{"n_layer": 11, "d_model": 192, "n_head": 3, "n_kv_head": 3, "head_dim": 64, "d_mlp": 1536, "vocab_size": 4096, "activation": "gelu", "norm": "layernorm", "norm_place": "pre", "norm_eps": 1e-05, "positions": "learned", "qk_norm": false, "attn_scale": 0.125, "bias": "none", "tie_embeddings": true, "parallel_block": false, "init": "normal", "init_std_qkv": 0.021, "init_std_o": 0.00448, "init_std_up": 0.021, "init_std_down": 0.00448, "optimizer": "adamw", "lr": 0.00139, "lr_mult_qkv": 0.7, "beta1": 0.95, "beta2": 0.95, "lr_head": 0.00429, "warmup_steps": 446, "schedule": "wsd", "decay_fraction": 0.894, "decay_shape": "linear", "final_lr_fraction": 0.0, "batch_tokens": [8192, 16384], "seq_len": 384, "doc_mask": true, "train_tokens": 200000000, "steps": 16737, "dataset": "wikipedia_en"}
Each number is 500 + 40 x the weight over its row's rms, rounded and kept within 0 to 999. Layers, rows and columns count from 0. Numbers have three digits each. The size before them is the row's rms in percent of the matrix's.

# layer 4 MLP up, 1536x192, rms 0.138, rows 464-500, columns 0-191
089:490483517510541529509502491540502418514463489433551535554501550537478559565527550476535502533456520411528505524489444489559505586475529548499495491512546536509424496468537489515512546507504593497551493536475549546550486514475406481484497529464476489514535492484526504519433440509502526479364521417444568465566509520411515538547444484465515450494487479504427470520437535489476484451530471467512525546518510487461462410499552570544511536409504579495492520436469487570502467507521554477447578502523539460539474429507482490464500536448558540508444511490452478505504498545505459470
105:527516484502525470507518510475502458477479505529478489541451419479503564474534507495441464503535504531498483489517452482480467602529527478502559486438467415480506531449506486518469471483488527471508514488517523453382513438445632518517514583556499456593504550492566433440553525477466431492543517508533589513508473564482501491523456518458507455498528507502484505469479439572470467409437473468576497569503485476424482460443497448471523537492568515540557496521549500487536574501583489538544545513505538525484532507454518475555521492565474543487457467495469511490480520517531594450
090:428510505468497545447465473564538513500502505501523494481503459451538503528487470558416454528478601443509499550475497534507541542532499488465508490544528495488496496451515509453526472431578490533540461507464529528509487578477538454551496519461519486535442486468509499494480462479432460541490480472513468554529524574453579555458428505498547460479490515515501464463456498619516499543520504446489435518526558475504508386418513485424484548434490481490481603536483610558479493449466446531509538502483545525485478465466414535487528588474402474574506519475492507497508469518522502510
097:512513526476475517473446506417536483492495552513517452506474523531537585552456564520447458494487474543549525505552524514471491461458403513476574533516453515476498473443496470467461482514467495529494494483520500503477495459528462596473507514495487487546422439490536431513518505505491403516606492525552439464490532564485532479482469520480523488376484487532500508468490451557490557472549439489525488484522507492470552534474502515469471539487500533509536515530567545558499528462575435521504505559506501616511537574519455501458488530582372411527521515446525509581494477521468521519
097:501495466449495549534581502520520556504438498529506428525539485451531556527507527489566465449460516546424492489512533513454589504600467496503524525515492511548549452501462525547478477603489519494435421467509524488529519489519499492468467498509459514514479449504457494505403444449449544497533502537460421492549492514489532463523510526532521438479522423497502522493508471508534550550476452480490495418476567559468536450494535457593538423572532465490533495516501462518502589467579469510527438521486494543542508520507497452608533476517431489467456521493476439473460480476439585460
103:511496522482573561496525471424509543479479523517509513498506492528481591463520522541472493469472490474484488561498491495453470497513479518514525509485466437473558550480484518559503516574471526512437522505469531490423534443493502597437478494489544568554498523485552513508606421452484476531559424428456433413451527535434479509539513476458500483540516470583501558480515426548482546484461444428515481460504551523471477448530501475561529546517527533511507465488586484493553504438489517470516538495514455558538570486530459485548567488530482493482523558578463378523497483506538541448
089:488494510482544446513374457502482453489444434470508478579543551474483495476495449429463515500516544532499463516397494477502460533531513536528551437461574492481560471482545442504514545477475500522564507519521533513469511518520571489486432526477506574480428549540593534595561450497490517557554525466471597443482541541523526488456487472459514506386542561542485528537455511522470470491493518429524514533499512526422470502471545475479423545509529504514505465499414534513528505469561536490510489485547536506412491492511452512564539491530492407471492476517471458541530497489491518486
098:528516478511506552464566479469545495446515511550519483491482473487525568512451572525478469529522540494536490508524553509548501536568471527489458517533480544501457564448457529498482459415513509494567547494431572560481435462506443439508522554514523442524524449547433564464466486549432464469425490398471479480506486581522529432444455502581541509520537521509479461508394540557501494449539499557575485450512494544491501406414493560493421536481509493491538573463488549540477541538517499539477499525559556558534542446533495461488480468520494516541476486462525513555501512485501528527
096:539462536565536465484519531511501526484503409469537538489514477518414559507534456580464506453526520540512414457422443493517530478514519530581502524526541507479497552535490454502432435466518501516502395477484513531500499498505525449525413606535476467437535497467551504396446496514476517504548491502553465446557560493486484478543506485465507503487550535514461550542488478494496476423515475427546447598590523593488475503525544530507471475489461447471457509505536493496506469526551550482520480582537581488507522530434426474521490441461552453497469530473490543516524465491525498520
106:457476545494526500532501462514490490488478509472482532503477505440555520509560393535496522564508579531459416476492533481465489507503465484514501533538509506457481524446596481513537517490559475525553418523558455517478538494441542472421515450504491459457528584458530581520474536559542521547519538474570534536540571516547523467467491406454503479523557499523472562582512464483477481478544524496590462482495482529563497547482556545535394527499496586468505510513461496467540505540477461463526492493492528484564443558458409467499503512450470517513476500428491482458508487537433450579
101:510509523524547510483469471439543444494410549443513465480493517510451484498495548560459505484511471465483505469476557500553593524522488505527537501505512488492465486425450480545538470487485537523485481451545444556515523506490461498464451506488478599475480493477549445460530501520438545490438542489545502450516617524474526535443489406572505517514419489503484482523517553531444517450482501409566517529504535522485529497523502548521487467452491569510595517577457507620501456480495451514447550501508493431480507457567433500451502485447526482513478439479492484593503501549508466597
098:556490493505473519517486406532506545502470540541485427467468430548494515482521498533540502423495556539458504452489541485488561514565474496506497476526451532464467532517403482556517428480528488465468489472518495550483533514454472443421474460512498505541480546427495507476566522487507501502472393536552506475574578472551553489521524492500516496564471398559480504500528429500467462497457532455494474513463514564569483469453513560600464536487572518540617495472450442530514498553557515505511475517503481500538572521483478446535499488457495511533435493541447444503459532503542492595
099:565512581494506444601507482482487512491478455485526472553513518397498451550495454513522557437511570547500471502439591498515451446529509548527598476433455493474533500525558445526505504534462557459544454512436617560478427484544492494513521535529465545489501527576496508517516480482502478487522443490436472513525498531491482478573497423447509395433541428539479493472494524512473490558545510566480475493491465565485485514461548480503500519474495484483467468457514515472527553453555476462475520495504479551554542498556539429494551518482525458478539488513558435485483440435480556501
100:534466552474467469513511415524511486470506512530522524523471539469542560571487570542502514526536472459512440558460472468519525507560497519509501457560437468478581524520440469548489496545539522516454490494471523506515445541474541486437519495579545522561362562502437524453529459469472406552551474555508518492474520490472534500599544525497525483471586514549499461434494429537522548529448527473441478502503542484447454467465550435513498519547512465532487544606501503471567452489484467449497511505529481562473509513525515478513542490471429447593528506509477442496510435471465528477
095:520494526524459476510424445505511566534468487501557532487574570476511569492505492517521554461511521556438448540497515473544551520586472493500535508471474545520567549428461598515489459521569491518479449438486460538433479484555493491507506538525542506476476476598497532496510479523425454484527501487484500487494501449478542429418537504510500522453478517571453523548549480574423502526485468511522447452503536613518489476437470518540445550497521459540536491525423500477567502492532533577516484545561511490492555641481517531523526490483478518470468522481469480470527504508417541522
098:536518480508465478516512509521496521449512470509515567545492569521492545552518493570515517415457517476534493498435543492571501522571513529482521477470487574462530504513532453526503441525433453450459476540511568532520424433520483482400473523534482497521483528516504575507474441501480499490503432426421539462465521491491493403596476472492541413534530457532496528486472500454511538492552463456470510498490493552450477496467534500535435454561472496509512509479540452438544542445564490512513547604552489447430599528515540469563521511500532444513541534476475525509438463456537565453
100:513501506536502514499499503507491503464473482491538488513540476566475536527494483466555477550510473526453509527567476480499586523470495481521473514583489515500494449451501479481477464446560456593468499509548441507501529531523545442536430510488534437482482493522522496430513455519483452511491471533644496479491485465476580470440488469406522577485548532508498497555480423503515500495531494527597419594514608531544445561492508455567528549500432518496518525470410523523484476496498504556483545511454554523460504540465473504502473439450465500451491471492509499472570583534410458540
086:495487467567513543584536411483511464481481557549491479523541545489521517502464539521546592479483513482524566513534454441447497558643504478502496498421521583490491471454456469465516499508553427517434535534496522434506499429465542512450443490464521489577452468523468481516488479439482456619566514480507506471531581475440510514506458527495521492517522496522509533512524463481508531519517488468547457398511547502477490505528484470506465484520541530534542506533485474426547569505487534507526454480526465502483530497470504486628533488541419523459507541468416482473479547551476483454
101:519504506496503470512514495524476422410497551520493486479459470421569560548472422496479542491503529566504459519537467489537522548459495478475495468483507574485492496481509531497545480401512471494448574551501529551521470429498567486517522523501485476507393564465471491551534534561506453497511457496550569563456572509492495401505455547487553470561477578498494461518497371511533532454545453524535461556468526506457427522412522498599478562463504508500514508513456499458494560479498497537468464525488487528449555510453570497539504559476476506515512513466452533473509549536458556475
105:509486527513568430556468509542489533506481460507495520565552547411503566536532395461430546514521499589494466443431487461536507517554487520561529484521487460536568525537554488551487511479506520478540446515493527542466504468479517563494475494549504535426502493498549486477512513505474442506528442507533509498543540535584503484459493413398509506385583499474464523516489540527490504555541504496579450563522488524506516553490520547479435489491516501494500477503425494530583511520550467564513472479598520543493534570471473461485469466450496413532492418509502532459497505516431506477
103:543495509556529508483499465496502497528449459516495537520503604404561580507514504538551538538501512562463420441442498510522504475548505523514553554547490494529530507506506500576489400426455566496615500475504517489533437490497471473470465542481523492516533417486512485429439526489455487438479454508488428464537500535511511494523495433523481482404509469502481511534489543459442488442545500519514519476457468565446535525481499584494499539454440473473548485473526555580510560499552487471480480526569571524544504515473532501489522493513519461457528515395454505587499471452470545446
099:571492520552502513485523487493507582511416438488500545516526454451492556455489565505434495563536445455481495413429467493500475459513517499496474526481472477463544484502458500529484490403467472489532548461535507543462538526516532435502442481491536476529415513543402430475531519474475536451532541508499515490473500525508488526515499467547565500454507520543502548509391506542414532491570550534491501528538492523515559461452536576478484464446526581515480556603498570522511507411470493525511515498574553535477511491530462467482497463513507513539479540391463544561534512427484497471
100:484478504540448502448511527472481443495470459519501532503538523466477504490530484517421505467461549525500532529450511478567485503520509492549445512436514530518497492503472490484635561444563510522485550464506483545530428532465503505490463584464535456469471509457478511546477431533466478459496506458455515460542618510484505471518506483492514473496525561510494480530401494469452523533563513543494483452526483534520479480477572614471467596405449473460495520526533518535525479492531518450473532615543524513432499496487468558442514542541499458503506619439432534537500564542523494524
109:517482563579533533542463490466498560518457503442462530493514507489456626539482477505491511575533459492508481505506512470455456501502489505537472546485522514475505511515539457519479476483469548503474481489580478480462531483511548496496484503471555487446482555556552496474459539529521435481509523542523472417419485479548487488449476527505471561484511557533476569591491499483373516405494514450531488522511506508544522534486560487497493506503490604499586491604466506451507476498497510519481453515480538520565487530538438469479474475513513428455508491356440552524603515498455518558
097:520465535521480481424476493530530507498488437458527608478528512516473486494531398581483510491491529524484406521480449496548498470445500500542424436462525503517471512545469532535525486378552500504487510518504453542501547511505521460500524583483569460545515572461502503552402490494467497516550571538541511514476541490535505521547530539519429490551513496598435533532519482593502532416568454518503480467453511503440504479436508484550487518467542587484490532542534499426498469506463511497487503534488514505466446551462456458483507531450507499442520482468498494521551608499566512552
102:495471523447460483548505487491471570483486508470490513500452562435564562558523457480448520522523492498417462464420538470505470510574487505542478497528528573586567478478518516529556485505523493454503593482529531503531518514455495524492547550540542505487408560470468488500482531513549514503515459489494506459495510480558469380519446519508549498477504520495478520591506512453464525482612528483485527520534461581498555537477611595464435480450496487467488561468488515480562434433502480511470431499545494566499486492488508447473493488504459497518516534438433533491544492546429571526
102:550494523484564469529480397444540502482454491484549426510559489424479436441495470575506500508500532533480410491479521453519505557555435517536508432470502583513534555470502574506529467438421484567529462498465564507447499515464552546468460556525512549538505508506531414499524506526504552575495496485536538485404530607500507486511487454564534483484619472523449513529494462554430493503482504490572486516457519516461541500467534606506450610467526521518565506512474502477493487478555502499518490526516544525517510504504486509548523494542540473496494495484536483514566535477504528540
109:504535511512462556499409429511533557502496459469553476488483471482514578522509466545515477498473538437490480524553479491531540517527519480507439476534506543451497454478478521450520479436490500465482545514467568557468519488471505490567478493458531459518415532518534504541480385511541479495556468425516531553516506506503531527450406496472502485439580468574491498483458435587499523512568504464505355504510585514496475408427520490517555585475516507510477572537478510504502498491503516515463599487466513544413536558462513544492513559450516499514482471467524470545557495518498520534
112:490480530508521532485565471526571505494474503465498564549611475485500506517549515459430501560478544527446459491485445485496511531499493481498405535513514468478488555505476499557506554443506542526517492414552443494475539488482503455471474598486449467455523460530486532541408500480466512541480588469494451500559568494532514460436513490449455497472588489508476470546485561506478432466512535498568516450529539605454557488495581596571455556468589564484570525481475479518518514478540498487514452520523569539542471526448418480469472495500504532472504495477479491532464527475457476496
119:483497510430570476552485442469525489388470534471516469518457457452455487516545460543464553502502477390504474543484512470508570595527452526533410516485475533537579526500507505492572451514438504531473429480480497485505464532460494581453472510536560554461487511476516456475521469539523483496430531497534552503452480543542523480487478456534587487539549560535457534533443428514453523497483556479525480555468489479520625521464502506508518496486524542507577583569445529553539481461513463524449535514546539496484483506528493488479490490553479468585488494428498441521545515529446485504
084:563518533443546507541535494537533490498442450464514527497513481502487453502474503480491473527531539468425547462488483428510574553505506512505556473495489483471498502462517454436488484455421517522570410474459533498492457528443501479483446572499505519540480424541519521418505466484418543519516546520541536432501506516468578518526518440544519447480494467520416568502501496521464540492410483529505502459459527513447512500505489471544534507421479539530598500522444483558528529496493439514494569546514483478597498527533521523607568460481524474541489424512526494599485531542483601526
095:488483549440497495454475490439526473438479539469586547506485542543526598489555539504502541506527524462442448534491492471509500488590465516492450496509467512483557498495552552477546476511512570493576520412511486468523528513451483445439487544586510504453478538544511538492445439550531453569508519454488492442479520532467536413509511494433509488489516538482459486544500537542439484435484498460504491471490548577424587431445615537533462551485493512508488531512473560517573465414541462490489512540505519520502487567493450540512529499431488530561482498465494491505494552524438560555
100:538528513530436508555491491478469506515495554519521425563563504479548541541586566467450548511489533483446537528540608499467516450527463495481461533405457527534532502436485534523531512537400491504486545487474488497455422462533454556479485510527493463550492469534515514504505438545546449476528502440502503478534535535512525412498478485484501493381524450466496485512491514489494473604463504548525507408439534513492542527461563502503461474478543491524520533436499539526490515464511485515550446542505475595472551555501523456461495509571426457596444441426477455494481507520508513504
096:549464546440447552483544523516520602536511495519508420492548449509460476483552456611545433509574501435468482472512509489517586490557458507498482485521470525479521527504428530471464467501424501529448464363491494470503499572492493522504485611536477490510468504427491477530467427526485524538508474516549438439493483485509508496438527449480502546494493531480468482487466518518527493481513487465463425522531504612529571446503517518579544433528544452503543527534491473551518461501490478456483538550544497554518479449477507540537560472533498427552464525486533478453504465535461563518
100:442529446476623511534471472539534436475477512503511539504418461467546534459486472433515512537462480510474481489453479496547481620476504494470483531536558433501497440525501492482541544446492516547539416497474521510553418556415569509475497458539504503483502502427555485464437463441502486502462521462504561505528535529511579539496541545489483448481552480546494469524481450499417490407451496466535544547481491474537495456466526530512471531531478541530501495478476512498515534482568542496531511482461587494431474501448451499511484514508434498549507434472415506569590533475578517478
107:503517476456542462561495441534522443492476425529486495583495536489522465437489490491403482496576494568500484430408480448490464529549495523560558483498580462558509393539515489514561563520479485545482501552488535469503462522486572518492467522444494594489486484496614511497557413469481515484440475529508559489436496560502487537556516487537531519488512516475497511498474521440453481502464502414504542544503458439519464512522527491439525523528505498512522481509459488485511499440565503524508489491498525536506523438554519510570531495601497426477501407547497465550495431463541552466
099:577500447470431540480540502487496496487453485477555530507546563384481501480516566461498444455508558530457461527452497502549582470597495493493490488448540607476501564485510523527481472486456513542484538487497526487546527450530471433466496597454466518522479424562464510462418509578416549504438550481524488505460513494503490426497499478575532475511513544557476519492467523486492530494511467484474500525526490596494526498446511553536502486474474411498535502578486494460476501451473528577466518554589499464528531518489504547541534515528523561510501578466523483567489472468442545484
# layer 4 MLP down (transposed), 1536x192, rms 0.123, rows 464-499, columns 0-191
086:518530503560590511512504462495436440508520555525449473469544503468489560453471428518516560460481454478501531541566532489530492397470540500537526473551494460550485540378488491464507484441501513512470466514524559555500553484520537473489472533468514557542429534538496529495493534484434546582480474549478547416526516493517496513528456558541519516566379542531453484519505431487511480526469436517471499541532544533517491541547505493461547448502502502492491513436492488493575466560451448471497548506473512465512488456419537479492434451514468543547464440487557482460508574542538414465
105:487566458462519400484495575456485556458481481454536447486474489455522502510504478409452427534445525532511533521409553493502525553440501468470493460570539495493442496459502537556537540506552538432530529516570458465473537454557472520505543564491538538425550461510475487571522489442497526474494475488513527531520540456516540490516549504508474462442458542597474506503505460533522490496551500506548457545514551495545450471536478454432407415509426487503491560453507517494487482491469419531521493476545476487535495515514536508495495505553439563560539434432460533562474500452567495451
086:518472497531512409480486500451501547517487513437502503419523466543504519528532530511517579492476508541513534468470542442536511516523482508493468524514499506470572482456435519491422572516419503554482468401482510551477473504547476528499512536518458539523565494465542451456499464526472579559588480467524502511536565414509439541526519507442429549455454489490496509548439453461532474473485481470428576498505443577501531553506491556523561464522505440471504481499470447498506493476592485454463457521484524536527467531470507581499491516527648485456476556494557484494433497509469448529
101:463493443479495492520526566454530460484492496466554463526485518509512512599496514566488554582492441549570586489549488528471471490517481488517525550556532458475496543462451514504503537479460459496470481510505504460511518533518490511510492522512616444551491524453487515415524495467462488575530454452504476405464489481543563429472438447502456480566423523591497488562437441482496522434480503473477474530501510513568503522622527497510416485529554511501520436428422519493493523461478470542474450466489498474525476428497493447517522525520451506486574549506569546504522480492553516552
098:501479466562543564510537514503508449483476502493479524487451523486454577541503577501475535540516519513476443539439537456523517504453577497489465480525452477437499636506510461540484428449447580496523493474506542546463564409486443484492510493520462544524424540438553614543535473491490495512511521432549536524445531464574518565491473516502558498500456403450486532474441452507567503513522534482522473513517477521472483523470553552487534490498486516480485544461566432518493466437482565554473549481475520546473519487543479475481530482454549485520471389544486507451458459454527469517
096:509480551512493458512531485484517466571475575483499495459513516470547568464496533493515520550443478456493498531438513485535504565495449496490469583503562441484433516425444488552449557449434536555520484463526488584550478514512448570440495541510490462501495495517541531483572526579489464448396543486475488428534502498523484497460502485500560537505529496408522481542453481473488527434553558528484490442508515491530497528525567410456464546495560503506462540495526531452514517510580544413486459446524454506506586519536440561483488501541433508509453523427486453515508450478457485438
107:498556506418538482532485446483572440478492454480514471502503537518489511537460452476426566495531496545457486492437497435563471546512475497551527485501532473509481482443520433506522483455475505522517512613457547503570484479427453530511514496491472483505518453527587527458439541469428491543528556507523509453564557580476538492497485526463518497399553497503447539527460519528466489472550532496571587475445465486459459495465569427460497589438535512499465498491454578491490578450576462469512476493549579494467550523493473510500511499481489481401519487518462532523537428527487483500
098:456519541542558431451479539519486524504458555469516460514468519457570520569498434566492528567522617514499558564517515465481569534533465493517482480549483489489466533516480527588515516525533503465461517557488475505535492480525521469517478518473514451505484503526421492520540456527462513532491420522532553419505454493459492555491489552587487527424482457503494524528549474429440462452475458420546523505525489464540488502497434506436457459562493496504485398479453476419548479532447466529496544440441461518526497553548579506547509505486453569507513477547495541502506484485430483596
095:455504559449507531525548459542480520455494554493543465446454587577492447540521510417545527472457497463569540439497431508507502519410457513454538529454433567511470468435466468550514568519505463477534516438527494518506421486581510492443525492509473495505538514477582501488532498457479411496465524528481538549527469522507521459515520488499475489506486504472484469497539404480571496555484437465540478470496495464446541475506513542482466431580504449510562519547589543534534501475585506452475551496477439535503474545522510564515445462457455556447501491477562450511565551532464515503
113:497501495547450467463559531516469569428500522514532526537512518452462448484502452468477470478563476397451525515470539533512532494534463500540510522419486423506537476476499487535548503389502471540521555517548508564580527485477452512507500517518425498475487517474465478516585581555579446541578473479490435534480533569511535573505498550442512494464422551530468556501479506462549493515417528540478502447457488473480400516506503479526496487469526459506556517497423485514473544499425513513499503521452522501535535570467476417510511487507460456421546580534485527470469456471547469513
091:479469494508505475560398521527548441519492467508558539459488508404449528551515523568471498506576450472464508465557542529467461515497526476436456458470520513513506544462458540516436526490529456502484416515464496396505573555481490532502526439551412490474504476513521517501474528474486565474505513529610463485518547509499512500497508493460478541514471494486436433532489562476470463473563559534471507563526484572470476563534521574504516457476492603503567475521493519532524430391477439583509549466482451458508498468514479480514538464518584486525539458507534509487538484544483488559
096:506523463532448495456545471508516505519490501518512511578529462534525471412510510485498524468494551518459513515547433474500524547477438493477556572476458537571476560531486539494516466521495515524426571457544514459469488544456500495506527467495564436462552470531470507475535564557447427504428548549501463540526548495468555533460578507536486491473452440524435413486604535491437478412493477542567499557509530511552538509418421415515453488467455453516473592502479522512433526471516481514472490457494471424451538550464561548579491477516499518529533520534526494522498520476511505531
097:516524502579599487525490519472447463540586475472508573518519537433503509436510474471528459493482478522498522499475498501457512469472503498524473473548571482449547543464496514513509556577487505485491508504542477551583541455484521515502492430510483559536438463489477527513442516538547504550474491440492436420528566474486476475501510485495497472457437485518443517477528485427482481354531467543490526488448561490547548564552540485532541512496461425472542515499487479513564466533395497509468563506487534504482474436585512469433503539445481470507542502538533570558520518442580527432
092:536510528416467536423553552450525513531495477478516490490415510525509535506487494531546528517479520632526444521467512388504508504466534501531557520514462516492532419534558436491415436519485560491541501490461554497540504412490455448427513466549509483485509520469510508510504500482536486558499579475583525477482507446549511550453482514541431458495459489472471501471491505489537472490449471518476603510484471448522537523518516514592571462433489476563501554560473436528474528537511473465514429465479540522529528506427497486492575465452520519453513493553527512572566466504482446521
083:478390550524494460508448485493457592517537493572510563565528524456455528484471447510419421487484477463435475555512516549485515519552437623490534458543547550492536552468525462518459539493546480487476519512473453460496503530484483504458525515512484514492548544452467578513533503467486507468398498469421501409544451465475556472482502479482478451484539473523393467567528534467444515484502508521554559435568543522472544501484561452525480511492469499505489555466517553500498555480522479534561504514513577464418540581473508538442487461489473501467473532513496444491469495533495520486
094:503481489505532544521549532559448497538510542468544491505514537538375552495506526511530399523487429503541498497450436416443477482514514472482490524488503484480423553456471475569517514519527489496479477535530510465495541472469509533535551459501523574560479518540485569457433479495570521544456461498455474444468506403472443499556425500472504501514512476499452513462586484473433562442472525463482585503489504532521498551507527555518549539494458508485543503422539432504458495468456544476513544492512567558532553482509522469418522527444526456545544470471448506533511437500599465553
093:500502466502567508484504469504531492530501564523516477506509451561533490529504474493523520522471493507452495525515546488539465521435557451422495507499537528515603396494453476493489570496527493467494507535499486472519552436491543476503473472529459457534541453521518431481608443459517453482532503470535516527457472563487520497523533539500513397480461557496488485523484522528493485490472518566523516415498506541384415505572547474446581536559454493487543452509508486553549574507537493497480551493391461501453537413543538436525503511364506525495536506505524488495503467498574518522
087:500515538478478464462511509421505528545584507509513539505524520517458600597499476461461442496405490508486492475449513509508514465487462519506527520537509527520481507518528497513508530531480516469502445467470441549510421568504466464494471560465501545517539478552571559517485550548474482453492539499496440486497525505577542532526489463570464450468483454467475459493440511542445508548584485524455493583479420455541547575504514507480540501485446537451424482473559620560495511514560406502503469468458514511505497545551480434421466468559525521597488529453492483520521449467481532497
101:439499517484547453482457443537474507570471434494498533436561418512490455470430529506457492551545425506470531446525515571485497499486526496489483471552439475478506448524487510454524527466481472421541497485502527485551483512467526551495489480511528456499479493513495389493499460503540524479520510546503461486412528483559510515479517509535507560540504453562486468486549459537471495599437541610492489394516515488505596453484442586487559458533511433522579555554542508506531470506495480527483500530478538472451466414450448527470456496482480481518517465539530574494543546514464543581
091:545497502478521396499531475507489442493486459548521594459483542475451482483502441450531514525463477543550478459511512501528522435590380527529576532540496530549568478428471451570429501487504574512405512507550494487480535485522527565476533500520552528549514532543514478488438562525371509535492576549540475507561475419468507482532544494466491460436504538504435466574484500509483478476458388480507457541489481495522518476550481497512504576456507478533510480557478533462524533462495518440475538448537499492520507496504433479495490487532446475470487482505539482539495427476485545468
107:515524483540516482416494484493491421451506563507529493504521577478498567451485537529459497474535510550487511465527588469489499424511528503503430540536537579483504479549500538489514516517465535531498536501522561544453498498451506518503413568507511435534495494533500463502449518558520496496495471522492483484583559512534483471510469520507491462489519526520475487518447569397468494396472543521437485502529467550422474525554523489502569406486447437484524495438536511588538556518476538508407431506497566487362519525530498490435494496466543461499559554497474459460542518488538506446
097:462520519519559576464517488509498472525499545461474538465504531467501480437471506466466446530528475508493453541454551478446485535419437529493476504464516522438472539545464485515495455486454509463522587497488529510433451513468514464497586544523457478468543471508477609535500468482563492525457596556515464537526551554507489493475493554382537521495474408462490506505526482454506515532542483515564487480442497517502454496445494539502491455455552492563509567545574531452405502492614447568483560489477495522534455476536476459483490465497568430535515523518487519546468543441452565512
099:507508512533523560490543501497473503497470544515498526465482536506458437484503513498516516509543519440494514555515524433543459554456483511488416550500544456459431387473465540466475512511475471522482484530524571445495527473557517496472546555541493568521506505537462521573462416491422520455468488551471487501430451513521424507517588484457562563474433556552462510468428485477534499481484517442495516457445504456441494414565481481455583496507501436472545452572499401498522524534528488559499488496510489492491534506540523492464481491591565496471528586466454440518504506574565493484
107:468515487491442510450467540474448515506609549476467521585496494527520475496507483505572536502507477487411570553514520493525535516466535490483487474510478458541586506410519543463450494500485507502502493537463530530510494531530513429521544575482546527425492506436488505397483511491523423565564551474506526443492451563461476507514485524550485539492453529512454470457481510467461494536524433555440477429481485436506494486460513453436438442515543522508544484493534548469538418628445501548510541501524578503595534459526484503484558512494463446503490457498546532502544476566493457508
091:490559552557447514577515488534499463479521547517546521431504478479458441538427500542544471491505494521445528495487473488459514501555502513487492494502455518551493493594451426485535532465478518510534557486432495450555492570486529532490498406487512465562536494471524454366499550467502521523496460488465488507487409533469536459560509502509550493530507593453505482547511520488507490470518546492479481525486451476564521548482387463414521484493447493523549507513435597497504540525465507555482479454485452509472555458486494467504499533613528490414476565508513576516469453511579489491
102:477485459535542531472526466453512552527463545485445480480487471458515495566539445417513536554469496538465540460424498508550471416513485500482463550533506571468532507510563540533449451497558473479487495507492459540514486492512493505500555530577511538505484478511632462492577509497527544499545563469487525535499474492551510458439487509556529476465528476442474509496449519500564470549569537463462489475439435446475488491488536526520509471473447596524531575493491508462538441545540450496565473450507511501424509462521459455436469425552486560422489503429494557477592532578511539513
095:493548548520571464542513437441467546439488550470538516482554483513534434559516517559493498510531475459498499474503525417482529502472453489501524466426561532523421511463534512515515512493481483513531429578458501564457495572469491524446484490536472547526513507477573490435483480544522445604444509487493473487508505548509537505611543414504532518495556534499366462490481499519487517452471502562525477502486430424483534541513485465522469529408432533446501537508533522493462483453521489541481500506488533513477551556478500524503493452551526470495558506461528550490540527360496542504
092:503509521562545447578534571440491518543513476453479433480549483470514493464455505447417567447604519538487475468514531463545470485497473492569534519533513551529469454501423523506507496587455469508517377483537572501517483504533512594402499467515477518508573491441465473457585521543449531526530567515486526473481492442515474493510538505416379480530496446525539535510515448481492490563504475495543552491491458461499482570567525563543466438506468444503500478553526480489458516534482450503482429513477481465499449461476476512547496508499467509462517525491497500567488529515440502529
105:515481443448486411512544522501532498437482511469559533549475505523438427462501500534474462576512503473522503430446518542536478395452449506542543502477462458466549497535509478493449538479507513521560461475508409510483559452481481485535485472450483526522519465524515511526558509521508431509541573525529506538458547460484489483531488552530506466514493557487478502497595464508587514515463512457515476472447542493485611520520518460553493565494511508518450507530556578508490516459514492540508442521430464589471496549463421630496465499547501499449548451469492458537488448587444480465
102:479454533528588441491591472503426568501472553526488484545479468451491470483563518486495461424495544452461532522438551449513533473603469522501437519492469576539512542519530478500506505480512579439531421515443534600468513459518503520472456464486463577505512461492512465454509470508493470550442483506469527617517526567547438504555516486515492480502537488476485513507462489497555483500481561518476539454401493483507472481511510517451490459521520553491556504514380439506522427506542524550441513437553439519448552547511523519533456512522546494493485450541479532490542530467451500482
085:488523486442475515573462525415474480520550519531535410484498452468501512528507469508552559541530542504484495489468483393550451509515559510544494507485440544476494496566549566462501525485438520607442553494504513431472501492533497529497522546494486556472549550499491447499551478545489512493500507490505448556474460530582490498511509506497467542496549542486407446462404496520527450538539475525582485611481509481480500505462476546498491538457456540503568485490515521465478466476560537502432459448514534423549434565476503500478485521483617471470510570436517481461500495490460442446
108:522489491532499502501529509506430530481537502520495477521533415467483555506546519486501481461537470475427471552492575509469487445554407529442525502513487513503485491481516518594516486515528511448542459490510440505463575484548508514540571511436490539525530537524566460490410510455487489524469498476509380493433467521497526533397420476430508496457480433546507456485510520471474457483583490405470462522588551562427508485469518510455525472467436510529530491499482459505437528481508507586454523491461509518589547494515509469526542574513473500488438528579510427515495530475565504475
091:451524486497467513508513525479485450524394470490503468514507526499568488501475449489487560571430499557476539531570553470527467470506468509477514512537535460461500627508527436431545551464490474467524567515493494480533487536488500468512458408521545440496484493510501563498540486475503574557456389524553490398486486451552582513472512465446444561521471490457484507551445567467446507496537523466478529546501499486602554534545514502473528506518442514494469449408454509491524480540493496525489483532511469453478475471538483396489505503456511518496529479526544575500517559414526514542
088:555533533550546476448509608433490532489592477533582492476492444450522464448522503502526490515456493512514517516432549544533576547478501508466471492464505571540533501557481445509544527494446514532434447552480538453507448454450487501517488504521435558485511563452504410508452540506494498453484606536553498465512477514416558492486473513551447433432459556451468510536533502484537497492442480456490458565498482487426469506487510511556603447531490550486469471495542497505501548451502491515498466491498491561536451485552475397537527492452542485448500479507549530514437495506565493457
094:520524554483462539492448437506486450493552513518409505506501538521484515470509634475518552438450533459423522553558509589534494512526495499481469496414513469479551458451447485534525475547504415453465422494485528515483523469499503474544538576534519525567580467453508471538531470535511497535392490512469544511512513426464482482504442555468521483425515504546477483548468427509524571527454487495456568532508508512467586531466489488586528496493556484539458471548558542518525491503481532467528475512484467465499418468457533525475602499479502470475509488499474485519503515440566446465
102:472506477515543525532480542429469602490481558469447542466527429501504435567468465483499560508503460496550535506582547468438520490520537501448539555494452540513499418539497461463431565540487456494518538448562427443511483432473477501466478522472486541529525518507559500519571479546548564510543492511502523496463555463491524443568473492545558467557433495475486514494523515486405431448514440584607456588476533536486507528522487485509572439519491515474523478441529459506489475502495484515511434465515437500510513427515506530505456510498557484478472478560529483444476473477463458570